Weights of a small GPT-style language model, trained from scratch on English Wikipedia.
Size: MLP 768 squared ReLU, vocabulary 2048, 4.77M parameters.
Architecture: RMSNorm before each block, rotary positions, no biases in attention or MLP, untied embeddings, normalized queries and keys.
Training: 155M tokens, 4728 steps.
Each number is 500 + 40 x the weight over its row's rms, rounded and kept within 0 to 999. Layers, rows and columns count from 0. Numbers have three digits each. The size before them is the row's rms in percent of the matrix's.

# layer 4 MLP up, 768x192, rms 0.197, rows 353-497, columns 96-191
105:507528505443547576538488449513513499559442437439492498513463550506472494461454497548478475441512480499433562512481520501483499466405519424533568519544538532519529549467491482537493483459499544538482428491558482505495482476474509574525555480521472546387486439462570484498492518553577570412
094:456443502503547530486541443547440510496515546500488471499468528414461529514534562504546479541606499461500463525513521531535464405529523504532472497462448551563502475517472561510493538513494509518471453523527504474524517627496537435508440446471560454481456486460557525562497520488490474534
098:519452499452519470499476503487567526500440449440553517482382479520551543488462542527442445512482562515467563518475542595529487446507495458485467498550435484491522589455472528470426528493496459509537595455567500514444456452488470561476448468523512439497574497448537522448460465556416479593
101:431542492458550463453442521463468498508541496490494446540480552439493463514490487541529476475471488544512475502547464494544554552510487524532529541511460483460496498478434498479459519485509488473474504532431563571599507491444495452488528448475458505491550444447484564482452477542561540515
097:440468532439544517621497453476482523509458503476543427503528582538473439437538568523454489418510428539469556556443500481424569503462435467492525466479513500458481469555422488493423521529480500440490539476499538466434535531485470520474498557496491509413476521484496463469412545527534495498
105:488511477489435446523461558504510482542464411464563545503461491477493506534533407463604440534532567559447548470529572414503491493604540519507514438418449524505524472491492521553490474473532515522550529545461450452487434534509590487495538518484477500482501503553431404495531479516572501490
088:419556494472502539463523510540498530508511437481505443450481500488476596565580482550519483435488559508539428582532555482424530488549467580499545445496522457484412540505466495443454390488528502523477478576551478466536537518517534498414444466530431500492511545567443558488495515539470553484
100:506555483430494448487376512547447523513577508488490499503468449558566506536438552517533521495541475441517529480443485573496484550517448573530495490512547548511542481511499512495460497527513477565516517455409508501506461466477504463474495511529492507437491449507463466627410550546470495583
101:514509496494589549580536444487588509452461495481528590542535503531521529474557460508486479497547505494513467560524437509487463560511497539438547463483540491476568481553459522460444468442509512551526501473505578489489439541503495580489430486522549563517519502519456460511471526516548476526
102:510476508452483472441466569516497580468451515496491515455510499449488527518522514487531569450546508562574441424473502526498492521519538570517520546563502505451470553522534494458455519431445531536569460460505500501456485517549479406478522532478536527484499502545454459536495581529459518522
098:551483501434445498473484502514495475455464526479479461444499506473546458485501515508428457500524472558546415541481481450369528519580491517498475382470484531562569522568420477498474474468571466556502516540450442483538480488479484529522552461461469510489524505512505525530464558475491439477
106:501483551541525510467452479531530608420425524503493573464524440525580468552494517511500518547495501490452533526472455540463502544469464520504519456555527517490447489510493506492470450473513486504464504450503501486424498544474558502450497511535488539490512517543412521564499455553549537472
101:457470450491482463482480585529530503558454454531494533443525487423522450470512483530506530521533434517547543573525524439544519540564542476550454516493435451556596549510523459542475519534444470534529542531555498457476415467505509501446457479512456472492464451511440465494448513519523423501
096:491470511493494513505466550431509430508523431508545460578486508478499510540502467548494544438523514519523523467561511515532510424514478510500448440433486465458560493470513540484563581479512473546542576568552494474481489422478495494517501470436536496524516504525465484531512557507495442527
097:480491485530547476461537551522426542487623537481480511477494518514410499447505462481511487479499504530548454477558566601472488522468466454483475389461506512574501527488476547494522540511557547499487483522469548504459512500423516466494460562493503475488508559557497489427476536518538502512
106:502482511496464588457494434532560419445580520501423517528475609439452535482565543507548519472490500500469554432566457474450583575476485555508454464519508513540492501506405525499461508528529540537493552463547550561484462503539500468482569516528490516469520495518457481513507495473531564397
102:491504493524518467479540504586460466546545564519515438514462530488513460507559523527486474537509514463511480530493408508467525540463492474542492522504490565552510425427559482509480545488474475564489519422595496543502427504433495522489562502478588454510503455524456440533522466518508549471
100:520494464503510513575531468471536458504577473481582511496500472455502528522540500404488534471515378510473517448543530497496519528507538539537562575520508482488419420551507551532518492432571484512454474502452534499448493480467578474463514512485534496463543520577504512499479444466541542485
104:449513501418459419503408429516523481456541520526438445448503536548518488538601523572508471525496506445570481501525449555554511539566399567500509534469460511525551581508487509482455507533454510556426455541509525453471368545474462512510495507498477444537540488493458481512588493515499451524
101:503414606453463495493385526447561532487519563425511422487510541554529535536551517547453483492457471489490548447507489515448478480555524558484501520550505495526522532521539497533465446480455445458573538525508458454585435519426458495457516527501483438468452541516521509512444497468384464461
096:532467545490423472516546510474437440532479490530442389473536522550418484546489522502551537446549522504517465462477478433475483512443428563503503504551451484544499509521432541449482518543535466554552449553517509464468519570538536476428487488523538563444474565595582558530517456454582465499
094:469513459474432444487500489533499548510426464517498492478458501461480462472532489457511406475487451495492526536545434529459468420451493564526490518526481485465514504593428459529474491537460481556589516473493519542534511580488525493549492541556569495493527459508554562568479506464522474523
097:481539473481521538516464450479511545439547515505472507530447524522550533460479515463476472527460442426582514484476524432487486437465439496549569590522475530513474511496424516502445477482462512528464561456522479497437458481462523466508535439502500567432427591606508503497552506584486525519
091:472489505499521473506444396508543477530471533519589599610455579418519512482472477487542411480507548529495475493484495467448509503485419542499493508486514539509435538510438522479594474478474504533540495476521567498537497524506517538443470451499493437474511515493491475456552514540578487499
107:456458547467527515421480575491514424485461520526484520508522520471486471489519555532485443528517420525538472494477515550510501576529470446540466513509409489494537488483516522549574430556499546539523532501478568562482508513508568420430489479465517522569531473586488549527497512544541567554
106:452482569491507630507422551450526571395471422588513527510498518455519507516592486514469501461472503528516406549532490498486536510479547538430560495487528529500521504575501435479563515494521545478465483445464483503536463501511516436435499544519456566488519537487467575524496512495533482535
095:516496492438523513463443470443465496470551448482450468513439574456485491538496500550525440454557440507511480453471449491520504449552483487527512494510555510521520474514518535540532579520534525613474463499462451442463475530547488484479487581546462447517452539486428506478504461487526530511
092:448475456493589561546589469524419481513493474489507531502508500474469478452495536467488513476517435436511526511527470540510497480544512540595513504449431455534494498521520555582572499564480449533518507517569465493440372465545445445517453510527454567538453537512457473504488470512527552465
107:461445477512412459516483473527475485519543429525532633435484512521481509578452559494496497541450468516556513515472505483507467530507551484528537520545524497471425497506488549571465504514540511485519518540458474536545495489486525574451532542507459468478477532539499545587446492502478494510
088:423552499444473499478435501502509499519468481510512482466424497481508494526433458523557448527507443533530528508485498427512500519444523481464542449493482456508384488524514478544502525481496485489537533493538501471558525510540544520412474538537582428472513459534526537518509531501471517503
098:535462561515474541465467479522483541494458479491548487518524511441535495443459477580509538589491475509528531583466479522482553577472584496457527508521501544507507496515504473531444463486450539482515540491489511469490480485510516536551456496483612503470436415536543465486501404527402484512
090:505473546514522581570544480512452513445533512484524476450519490480432471466583507490586432539534501488479478524651450521463488488444455477460540536482503522534433481458516522509526592514453548531499604463511518489512497448517489498494497463446536493506513461523474546516495454478528549521
099:584485458435499563519554455478512539537499512519507521477569433478519541466462551520577456490541442580493402492409498475577532555535440528501538490459551463565498526500466480549515556546463429495535499451481444500485527435440439510518474444453480471479522536531519442541486436530504471486
111:547480514558472518543504478560530468509494536546492415509530519432437488519466520487445488461489523532532527553587536447516476496477458505540487504479540460525552459486448482527523516524542517551497492522489404439432488509506505509495520469515567586494530467515533469495422447522536545504
096:596451484558526479587533491486447493495542551488539429479452534511498438430531495521441425531508518591437453481447487521490486545552440567452526506487531478493491463551487485546511448516471460526477415466506532550469502516566502477498602452545512511538502478498575526506490548563509471558
095:525437511518529500513427432550437498521542541423494518484520489504505520550511490534445407503518549525431492537482494564476523532510480492492502485510473525503548468498444430461515412480543510518495456468537497576486580531477503465507526465404423408431518442484487456584567525555571501492
094:484439554462557491565538513512440460496513507500557482509496411510479412542436401459524484452496463519454466502536488472449532530524467615494565572476493466557505574509462505527467477483453548540478485540489579488518467581580562457469493465478535603506442498470536566523489482561448556521
115:562477547509530424551440504476479499494549473402459511495525514515448479447499498542531520440471498493508434508501485446470454496500523525436516508519494556539527525541468490539482565544548555446538493572483510531493460566493514473440567557492525461501518519561525518502453464442551433566
095:442490524468542431507567581512548553431485413516513542460540540496539437465425506512419477488513440486462491491530484471534519504526486493512504525556507480498463468432516490486531539538516542467443469507497510495562449444471497518529510448492522586510581477482514450513505456547568581529
097:579472482536501490534492437534511492529556490511481441510438522491450443579479488510578498485478481469433507437530450547503540466384464514503478479518513543525527526539483527522439567495586509531452544480498570480416472468494455436470532498514544463522472543519452560527521474524500486489
101:469465549472552469444517487540494518491461606567546494527524476491498510522537485504537554477509448465530496547521526494449484541573442482504524433539532490531512446493401465547416532542482495551467538456535459519424477441446481476501516500496494489521463480509509491533551500517454495490
092:527536518524519471516538530508474507547541476428527498455454490515466542508505456493478411599496491498474477478490505479500518561511462567500539461439543510549493490424495517503535485604566539452479495485449442521474547534472532470529472495528509550486516482493474438496485477485535505534
103:557504459540488513523475514424514532528536502562469539449511457522527490510561459538501489462550499539441539500487470553504514491583508530490500531501448471506504514494504483490581514435475554443450542489552570502494456608526523510522471517529530471519500522462513530474483472494524535521
092:480478412493558583573505456505454487543463482541449524531403571521457542464475484431487444441490488435451522511502465490443505520461525471536474529534465453505558538498549522518547476482476438478539469546474545549436478494531502491534426525498540521485510445400450461492516585517478536480
108:548542515588472525559509412544435541502498517483516429496443452569473472509411481423452553477472449442481529486478459477584515515541529451479513551539440526508547514505511523538557451495478436519458462547524438534522517487490506555499578533529534562495503547533527542460515487518546525486
100:486513506482528469448517483552484450561509449445537576495497589495534497419486506560514513429494443445571586516535546502530535484490498554481509502550499489472454408496498483520564505510505475439506520538452500456526572531440599459520539491531553548447519478479529457548544469502552522501
101:556461472440478506544486482516482501454492472511561499494496527517536508479518479491497476493566563491466559481519495529423550468466444487522520495524528516536466494534496470561479556506516460554524545418506521504410424509579452512499490543555455463530508528547484463551501504581577457509
106:418424534488401469549460531484552530514407499543394487510475539465544488502500494562513510449473474520497550485534445557518542520439529531600525522500452507430519424515501562459423454479526477456538493449492445515504493601527454499428508461512535537525508494434549495498510563503495500491
106:507417496549475459473509466515562490495473500474493504498537490524403496523510450509459510526585569535543545498490495511516564501446537501461507483488481460547433498483465476453522576482553451528477512542500601509494460414564493461548524513485532487506385472453488535482455568448593465537
095:506498445482455476503503509508522538478577492491541496477480462535396560466523450449491477492521447531503506477556517491521449518506576454499545520481486525470514511510538506477468503508466480547562475507480431423568457455521446540554488544446498427511479395505552628501486471415567506448
100:552505497520586414507438498471578385579544531550479511523475514472417503546490529502534404511533465562536461480511491574508458377514437464522439444487476500466567507465504531504496510521524457497546511490512493546550514467516527524480505526515504532482522508440480438444503523538543521463
098:550487462503498477430554477592500491523503503485483508443506554465534445527442461495563496607504492443494438484429477466500437447492504560477461557519483505518519465410528522616505509501449570532486496478535524479481487508520518538453509463492591529592438462601542500487515470566560568498
109:568469528515494521496538450522544493464455530477470453470468605503524490456456542490512492469511569463469576524555474488558576537518502518562563507563494557505461496503431538439495522442527440517463470490536572561492491451467509555543515471470568484517473543552544462464420526529460503531
094:453522503441542431524573527511502521541522500536427520455512515459479496441464473474526452536486477479489450498475478550560480505530532508477492481660549430440458541545492568529483585524412455527487491468597447484469485434536479568513573507556514489504549497530533587490431534423543505577
098:486502510464545517556590480458476482494482486533587489485519516476498508533542479499499460549479434574490446505462482515518488533507460514568464540455399382548510516520602511481523468516528466502534487471525437520527484444464498487437462494522495453510459545512468551508497502487466489472
102:586558585512493510469421470511536470446473479465497527508499495542537420440477514517484406505434528507526466522467466426467575496497519526483453482577397384506484447492454482554498491536483481499546534417436453531469456433480490484453447469505484502454480463496561492536493535438573554452
103:508574465470468457550462487585443449541519438539476533455456457486453544475504494518465466454528566489501528475562572459497507525569569493443543436565464508529549466506496499529455546444573491512501495498524525582482493520454513502455583538425448443494550555443511483469566455558484515485
109:495401472479450522566507470496509486527528542478464523559435548429564528507534506514465477469448517416429494544501420521437598502522510494531532489545432472425545495470460450468485517515574472494521561473521424516532504535466544446509522449497504514571523557519539479530495490405479562428
109:473526533482515500507522501539547527509440512540483468441441484524521521500446527427562532465515506580564494485486509549543488466471564476485472378453535481475466508474522484482449512524461447527487370472486533452507540519539528491478446523541514461534552553579521509519493568490532457514
103:561517553494565527498515494509489474481536528528531435497529485514455499564508477466514504437504530528441462423546426483532477483443425559499506527540470473427493545462459491426409432454528490494442547531488490461546478467492462529510503422511456568467522542543530501479434514517460544484
103:498495534429499422550453497507470464548462525515443530531500557450456471496509461483491501498429441481541494413505443516478482526521531477491535451515397534476524470487517535531465483453448510457539448523509492575569571575448528553511485499433517458534482515540500481496470417508401553505
092:458497485467540464548479429472567493550500401546531506446454495447508478497502502473510480480489555586533492489479502452480518539557528504525488453507451437539506596516514482486575503485607440432468552500440532477481559549509497496446517496571458448470541524522488487449525502553555524585
107:458468526519530557495561519522500504442487525532509495468473483460474481483513490450450448543512523547572423464549484488506432477460475462514498493569574534435458470485494535499534516439497486416435531546466542516507527504480464507494495527555492531467483514515430495444414484582539439543
099:494565493568508483487494518577564505455469486530533511466477529546561475457491601566497499485461418515519511447536455485512523553464485475615505484423496550553511529485483467518454470495529521520428528534490431518547505517467477545429528482555489477494460511498537494447464520488428470489
092:508508462437509519547536558507523491538483521513580474468457466443481505445581517507479475484489467540444553523473501534547497555628429564493519476538514477508484571536498480522487502542481474539449476440525513505468459540612549420516510509471484462530501449536467494508487561550520445522
092:500483551513493520532489396565467468507508447488485564490446564546458467427568549466540590492475505472488480521527536547502525566463534508546599481538545487617535558524462529399482484501475493495450495485479459475528516498475472572445549489541485468561508509521559531442459556480461430487
091:488528521532528471553472479498501479433497468453611446429470520490517548460580574510505516473537467560497516450522571480440518518505500429516538472446511579526568525492451478474443553451482536525495411494487498412538481503461491480546501465562485548454565538502517572460500497528474501516
109:521453407591462573489528575518548524506552537531536507458440485522509562440533485492549492458553487451474571435494515543489514556520522478477472533560538520521493512522489499500498544495445518531498448539516566492436475475499485460537476453628471482469514502428476518492501538529495480550
109:511440531491524526508518459497518520480540489469479479485508523500479509488498528521448445503501501520459504540539566523528488584508515497490429531539559450542523604463518443525506522498458447499438427526507527550443501488495544436559482567486514426463519422390522609457425544489502545518
100:553417439475493506488499448526478494533531475492533518499526514510504512430564502581523508503516557503514498430487475529474431410415486495465524530541558491503552469472491452514482530457387496504550539501564547478519462436502481493514540429594510447535522582529489459499471436553463509507
091:507462517474424479484450510537505508480467508444474475518457428497474535495501455468537440558469514524531606501524490459452477442482498467356490435456514516504473458532510512549535540532579501568564441552530601461506519530500483475394553506455480487497503473560485489546480524506522505520
104:441473487433529491484507527493509519464517553526512543513503521456457514502561512458508441496520485559524445425541503465604525488546533504597468501514474492448488431536610494568508471449525465497499479485558492522506501496453531526494470522570502462483539583490495580501483527607531548533
096:468562462556531498546526591538475509495615496510515547472466494525503482479496569414486448530541484451509457443433639497461554459507555483516482496521460444507491464509511532562432521512486509537486441511505527460578552518537508447490456493531507532464483538566466537475506477490541463526
102:490544517461508509540510549479521503565470482494424430497443471472521530530526538550542479455482439476502454511520433509444573493519473520481579492502515496515567498448464496516503516520512452455490611518497541459455523414457464460432574494453520511484461475549466480510511484459446503517
105:570468481480502464490468461454531533511472533521477528521412535442507473396501455456540546479512577514474528488553479424496492419568471573502498498537481483461521525476476421488447441541540459517538573522500419407510504493555578444545480515503565517505582447527564525559465466372541492540
100:558579527512492484476461516460456560551562542476523539488492527456572462555519470538484530482504498531504468564480442477492500427492553501461491466575448510507551577450535496543450465548453467474519516477479435448501480533466512469481457549561479555551509500558434571490501462502485533559
094:497501513584503549513447489517498440462517463487478485526553572572454490528449507573433499439527516516491525520536544487471534532542503475461488517436561470524497495476509441502470359431487489530514524498510498532479498433454507440548505517421479567486486523512480486477549566483479493544
103:579472575500455551467509424516486527398482506417492496408469545533486466554502484535492535446466532502489503540553508449501544457507491530514581450484471471477486523578504502470538480561507524569550479459500559505477498520538437453448500475533504506457463479478500531457458542511600429508
114:555493548555486549517532482559507559549489515494494461482493518493443443520486414570463466527562495494495504518537479515510521486510556514467524542571460482545518477495525492542502538522540481538508549541483493521550507458466503483563497466447526548492539559467519563491505468445521542419
105:525520479454508449519503524503539564485520490479468562539459551590468516512456533474455520481429540513542512507565449478587522463504541517554460466478520523564507532394548486483490496442515472453459530450469524454542489541414445501415431512546507470520535539509545573476526482503468530468
094:485547522470509439479519456517374559422450508516502487525452512539524591476489494451551504426557428495512495461477505513498503478549490422523521493525530531578517458447479515485460573507493416609503488468531453473460518475532473495457504467433547527503452414479505480440595496477491495502
109:508464501524523509544464472507472546449521520496483586520499465463432468548497505499429534481437525464468468528544483461503510505544537489549507596396589399565463607492483533524556340471463528491508515510494547477510454474448536474520453547518539490468480504536494582534479565482543449522
101:493535495468548536412493467445477586522539565512547522542445533482461526552535483460518490533480472531476459476556463559492503467576583446505601491494495515554532504615461507458499513490494500442505532459518492509523502589497521500606574527548437530509536504501479488464461453522562500494
095:508464456444537479472545483544590587550512441539495494422482548474491520503465472552524453487479504478560497497489458475571446481486520501551499444519493470527452453495512520512552568485510420441465454512439515511475536495480497544491502465532501441405465479525467568519447511543550532504
100:578444520500592559573518519546535452490490466619511492480446564480549486490458515519496493483476475510479477509521493501435454473463478476513444520457471512447524445496505479509519445566521533503504455533452503467510431499527428503562554481448485523454538594515508484495515457478508552496
105:482492511473495463546516493553508465446465483484525513481526392464445505448491475517488406578443510499516504460467419499473586504474465505483465476593469490461519522530501469517496550517540468487554506535517501477452476528502532536487481489533532496555461466480574468476538513550438454423
102:505428463488509455477546539567563503585559494460457517488508480434468479472508490478475483545484469554587437491405498458497474473552584475510540549513568439490469507541529457532494478500443469507548530414516562512442467410436500482475515490429490539510576439533448539473483520544502498498
096:567498483505550491591533547506538531463515516554530435523488436474448548556503532489474452525472540522585580473470482470460504499499542486480530433529406473526476514516466483444518476503546411502527518477528474458467453491487512484453449571492522576582555443506534535496493501448547570485
088:506471506461479485487540489484520469506461515426488444502519433492498505497492437499507560485489521450508452489492505535528514476529556521451571494506548519495489466465548465539531470428398568560511467474524486498469510598522473490509509458502439577488474438538507484457618498500545505475
096:513503500566491542464498450464506486490541475510482484484511459482530483475460564535544399527470440404506442517485499540486503507459486521486532535546449503468467392473455475528379487518580445465524558520443553537480509450482552491479445547475503512471564557565489553528484508488487524534
095:505516467541487541459479534456471549408495495423496447501521523485539508506471528517491515473450516419532500492452552489511531507542494476511496470506533570443552488514553444528562392542573524525550515516536482546512478455500490509596568412441431529460483511481519455472423561476509524551
105:422514462511452443533467489514610504541470557458490490563520450487523541466502482502472480540479512497518541496552523530488542499480547513444535488420486505429533464445522515519525486429563537476412482519471579552512447532494446474502462409542474420471471465491519518521490416494504587462
105:538466512498448492493453503468564455484544508554546560474452545473542467471543439484457501451411456549509495534514440395441498479491491487483478521532508506537513478469518394521435508524434421451498466508520398523513482533474473485524499443489465514442454495516479495481549511467419464577
105:499433494540583520521479502493511554491497469510455458444472505508536553523503474460555528464521526483538469509545470604487565482520524500502539502538512434537482500467501383500518526496531462507469513552407459509536485450434488482475482516530558495430542494485505468550504537425539497470
104:519442468554538391499433483533557475499481469518534480488513489499477517538500497541452528501501485523498467464509527510495547515459524517531579500495530558507558534600467555523547541476529538433424518501497502445527452515523495517455466497547542442564451514468570440463554563524506549521
103:487441557488485477488557548509575494512562487481453402508454463506529554493502583445491478497431476498508502522533500471454569580517466527478593513470523422506405592467462524591537493397503440422537509548492473509504523466510571476505455491447501513470487583526501540508491483495423499487
101:461482445486530482500502471493536503501458467504451476496534551521502488498430478547537557505507504512510443484555488474492507563523513504523517560500444501487491545577521509506483532421470555467482483568480549440481428568535417568436468600513529486483478531510452467533477444506483525443
093:450510550444470471492568477504481439470483505531518507542544526478471467497482483553476530470554545498514521471497438496443543539457501488528472503561481476476507538462549480544493439545578514533522520513535487436516534527560476417480468516472543555481509426530550478568507516534523467581
108:507498485517471526530513447519510425478541477526504476512503536549503576540436552550455538481520494429520474455539471484524481427454545509495472412496484494513514475469462513497428568510540501534522447497516447450459473496412489478473466536565610453493529499460480504477485530444515512429
108:489485491526506577558506520513455468492483492438500475501526521453481541563476582529467461450492479548516544509538498510507440444582510471458531480561507499510469503548466526619509499538534510584512513541532487545475503510491501490394561496527521451513463440531478542481558438535579557509
105:501506474428490419398538501464464469530510513558553516462484516450525501486527541506477449552517459483400471536489504466521575544505535534528497470563453474511493578468519562541532483521490476538438486500482475566503472523548443496437441492484552494489511482408455420495468502536525500592
090:515454479521490570550509483375495530469448497503460558487492608452543564516516570507457563502443523565447448471491475558503485549482500507492521532516455445437502480563464503495536552574538434497594429451518463478485464546549537469463539476546536526550474569474514548475504540420542529527
097:517464400497498452494512469508478500501498500484496511431397491527516461476574540510485423509453492514495408447528538468495473457520491491519482486558553469511439469538457458543506472454479536466483491441483539445460503507488528507527543546547520430475498477523508468584517549498501505483
093:512475476480447523512464464439527517487464506506494506465442546582540490423437483526535477438484427429523469428571474485539409500533505542486574523491489575511511528552524428505556461453496469555524524499548503537556490503564510452486585505468477509469533465457504463540558515504498469464
102:500421532415474611546530546473544560495480483473492483551534469439474513473474554573476456489464456505496542476476469449483511494501574539563470457482534459517478484534511518467418483402402488431416515411501492531451431500504448488484500524484511544506542498504514465458464515473539471541
093:510433437557587557514453488558490573511516472571415457532546533483449447548402510439551504523464528442543478531426439521518438501548499479557516410538425466526483537533525513553405455448498461565530491455501539515472502493563502535514494518415508491533574513570543570519489452502434504498
098:416472486506501533564524524487547475490467485532568523516487572397492513445487490477546486403518448501499524519488608511491525462519482442469592472529537525525528531516486544511490507499543518501467530495495394474491445503476493480429546552500511484480464503524470464541526494420494498439
096:568480496486554488537575505495517496560533490433498435519511497473481484486586463562514479484500461439541489519505488521528464499458439526540529492530470553572530475480460549468527487488465475504506450552513525394437543434462468456472522513493512551524592480516469521460499473559414504444
094:474423539517513491531487502474431527515509511530537477540524508518428416541517528589503516475473461494543524555444488451454456534515432499579463435493522437519474461483542406508493487509497474559523523506537528570512545481474519483433490505568535520542490497545512515520527578450481431487
104:514471484443486469408507455545586542567513536527460484515465501467544506532557518455479513561538552474543457494513450507469492482523487487520449496530452386524552550530497536554503442567583524542451442490513476430513420517481545461468592481490516511559506429549493531521456580530526529473
105:608473545476494488518530498477506530560501439588484517512447529529490504497504487490505526494478469552467506524476511501484458432409543468526446488512487558507526496487481467471531496524536424452534496505534492495537568564506512556544504401575488476512446517531467552466384533426527435550
099:504513512467462433450526546549451511500438455539476550431535554497474438524446528479436446536476478522498539500519462510493463502466602544472579545551457482466452518571487499402498547452488456487525565465507472451601503527483455548471428516476591528386463597499581552488462477502480491439
109:526472521531492504459465444501489441547517484467459465514514467473437538434518557523476494486507564429524399454460576543513571526455574471513450485524615460528476523481514549490505530461534531501533496481522469496517455510473488521505541515510548472507483550469522531519467465464483609532
099:593488491512491475487444498464545581513557529515469501505502532483467475491512504500523561562496460476536489474470472427547473438505466499449524494583404432537576448569471459455496494565503443591426564526461487468454475491483509525490517449525515546442469501514494485494523555411566513427
105:554541411618470568516493498465471474462542502465419450527463505487487447535476546485476551530452527472457424468520523478465525519559483438479495429455527530508566501531473436534533540469486523577564492521436531484474520516515464517453531445531518485507503513533532485489515438491545534496
096:534531476504463543558517526514444507483497492548524553472553418539494491488505470500522492475454525506575477468553557456507459613428487469492446556460580524457558501485490482515484530422472512503526549466504480468439503481513441542496488483464565472497533533448552527539449494477512504480
100:521541498483515498560465579560478535481524499497507497501477512513453502605477514569477510496492507500508482497559475598497468503452501423516499459467524456516578433495456424512444476588437467441487550475503557462465482584479490535383564504501561517464480474561458563519513567519487532495
094:532374480493491495494504554522543502585444435478464464530484508517507460523460499487462497430594363522511521481509539464531504402438465565500442461469455466535497370502519482573529502519545490543518543518525515561530435454475507492423514548448488450445522453566550509485463473546537514519
093:524513479467577555525502518532495498477571401466521499482537555526467511548475536495561509489475534457417538476527529472532499527465506484489545460526531529512503510541468499548522518504468470463469525533404477427480426534595411503488489462503530535454538500509523538511477479500529482464
104:550477483477545475583483488526502546550478476490451477396479471505509510479490425502409524497515485530391480509499475475515545459441455517531477544534459515488545491474575498541469512450523471523497573527583485519555460534524522484454496487503546423425470533516514503536552512544465565479
106:489497520509470464522519522515564523562476466542520566530495489560522499507496421476496615452503471521537494474423540382553476497498517453527508439442441530554495524471546506508562478450522487530497550482512509486486510484478498469432483431492488507418533531526513426536516441459552502535
111:500442445542494512446494569486569532493525511487462445507471481486525536538441522456431467464622509475500462499524432490490526453494513499441461486532522474508576469549525476529491559560495506480548539515520497559454456497580468493478509560505523530504531553533537470549464473517464453479
098:445478476497552487474476509582458526499530497512522451447494517514485539581554542570459483599503408472514485516493405502550527541518462427485497421465514551477487510455500504421492571432455506491495549506538523523507546451518462460494557441619444453529470535524519497426583516558347447429
106:405519473427525490447492484538489543536582540496481587548463430449491514464515568469501442454514470574508457482511550388480488480512497555526507419492525494439534511548516522517437558504514489435488557614500503462463444487506485467454493471472533499478456473539449471439434478497555460512
090:458537477495527583525463483497571544548491454476461548453506531505490544536528540495470427484431522479488515498533539481550492540516473525560526503461551573499500498512471466491438433376514495506498434557498580570539438499508420478524506500491525533561485567477433521492451526514526575511
092:462521461512589471535527455535574461560548459507556490512410527504499500478503508566492452504449511561490424465609495466569511515479546421592485539457457510466479457527492487430520581555553477529530474481509525520504508472402547524543438536492444499534531488517490554473516543507506542518
096:499454521531490504498462412584491502490487509512439448449459492468477440512499493571520493520493456493471544465519469465465541529466452588538506478488497543429543515572551494518439495495533495559498450483477507542525497542597368487541519422526560488438444537499540527565481460462477502483
100:451467472445434460465493497519490526575530510489480497431504537510493438514481495509511556506468545468502504492489441547558492545530491509548498465585514458515540515550480454530534482517536540474551543527544460466558519541469466476481575497421470513539485475494500433570500511429455550478
097:489521553525493513459481480545560517445544465510510559510469564533493550506565549496527483506541444479502532443479409492479499497448536524455511520476503531538571469497542507466400478469464529629511542539547472530529481506502463472488494404549499547566511488515460448539492460507476501473
099:463554491455502503597506498512507524527554456463490459479478515523505546515436510428554484483469478564485487506528547510454471489477557440459524447464544554484506491488461472504495484448529528534483447445476495461491505541502487450468516497539511478540533562515517590593540518463488495484
099:457511555534509540520577528488505548409520515554510515513462539492540468570511573453519547479457486564490523446557442420516477469409490581472479517569519504561516489550478450602519517548527524466522504568504484507511486533424539524483435469551515522515458511450547482502467456497522516531
095:543526517415553539518478515505469529519523488533601457434569528519505547530551496554467584423534519494447439437497505440539507542495516527472504420498501504487511552546432572536446458525461498440477500495534451535488429461476455480478514493539505473466559496543504505519499521462435460483
099:512481448558516495541517513490536487496515522485584487488523519470498475555482468498522517501459480458555450474397470525580542535523546418536539510505498464504540528542496513525513532502450535520566434523548483494466458541494547434458458447481516485435603430520509535528549487499545529552
090:501485525502580514507488461497477454472461484453519514542465542496478500527538539463494439557591521408525471467604500440453510520547580518450516443521533472505484500423530459460483485526481514503559461514452570512477552504507483513506472487484465534486515493485549482500535441529541468547
098:484489426428473475504446538522545558602472501492558491572516509510391454562510493488506499516489448561492530453532481484399499454615526520531540491492511457522501601538512428452458606588467510507483536476454505502509517506472459507528511508505476484493521460513522545493576483596510502406
099:504510494464467484572568497474542488399489474493537523505503495499467507459509474482423532488523473512419460464515505448571530496514503450523435546552535495494495483463485496536447563497473607453445481523507482502545416566518447483451477514510438441481517548494589489494494521502516436560
102:524509502480473545554475523468520456543466544509500546448477445535533499514446529473430523500483569489604577548515431499496441437520553544480507498510472412529496492446534505522528483530501426475474475493462510517489538433626501545452535456513519486478527517481553477479522575584488544504
100:497467444512551512540511456573588527486547464548368459499566492519517508464488497472523464421460449492458508521497535512504545503436445554521534480512504559588528446507524505515448487522552498477471483518477500548442474520464456493441549524554449518505526482398474534462510515497516495561
104:559459586466518493477539523463539463574460513448533493467482475447499522500484471439459524536523491509526474466506517477523492376505505555447539497569388448515525544453466425514549482528516443447516508536501465457528507484479572452541533529542446477541530518467551454545491435421538508519
096:494430493508538543445485506500473496491462458528555499637555474527481500477460502554449541625456562605463462468545480437486518571474504485525525485528478440499502521403473492513485524461494491528513502518590519470463447490483472528509518511541508494498518537496543499490508478472480521540
093:480468428531564529602575410507508576534461506502546413488476459490499495521532472570478517479521537519521549504460477508531460480556479566551508524490553511523518485452545528544542564546489540601513452460475498449461527515463515487450468532557480465544469478530512536551453513488518497525
099:479506478506502447484603565546520531436463464538544477452511538469490445527496580502513605513459423495495431546482474533476523518452477455493537464552511572409474551465466596486480490518543456473476475525529509532489509543452529458459510535408487464483459522545544555512516542497536538429
102:500512502540469487560499480484517555457524498473517521537526503444506485497503476455432573486480489532497514563513523489475505495483533518572542486527513505514500504496531491458587504489482424445515490467544489473475439503561439562495588538522444540412470415470510536465488468493534530521
088:538534628511466519454547520523411521467563482459514522503506475593483475577495536538472541566542499503491470508517558449507542571517524398458513436463526488493423519480480470499555396495471497476500531459441550447457507483495523424460484524505470571414500535578450497479458572535529500492
102:511487586508501473554555454518501504461485511511501502553474470540561502530539591467512479482523562555448518518598531538518470496449518538536463540481551473502557497516500441493578485551501494530560493526458520492440494525519494482505501440523568548527500559505499500562535506516386512532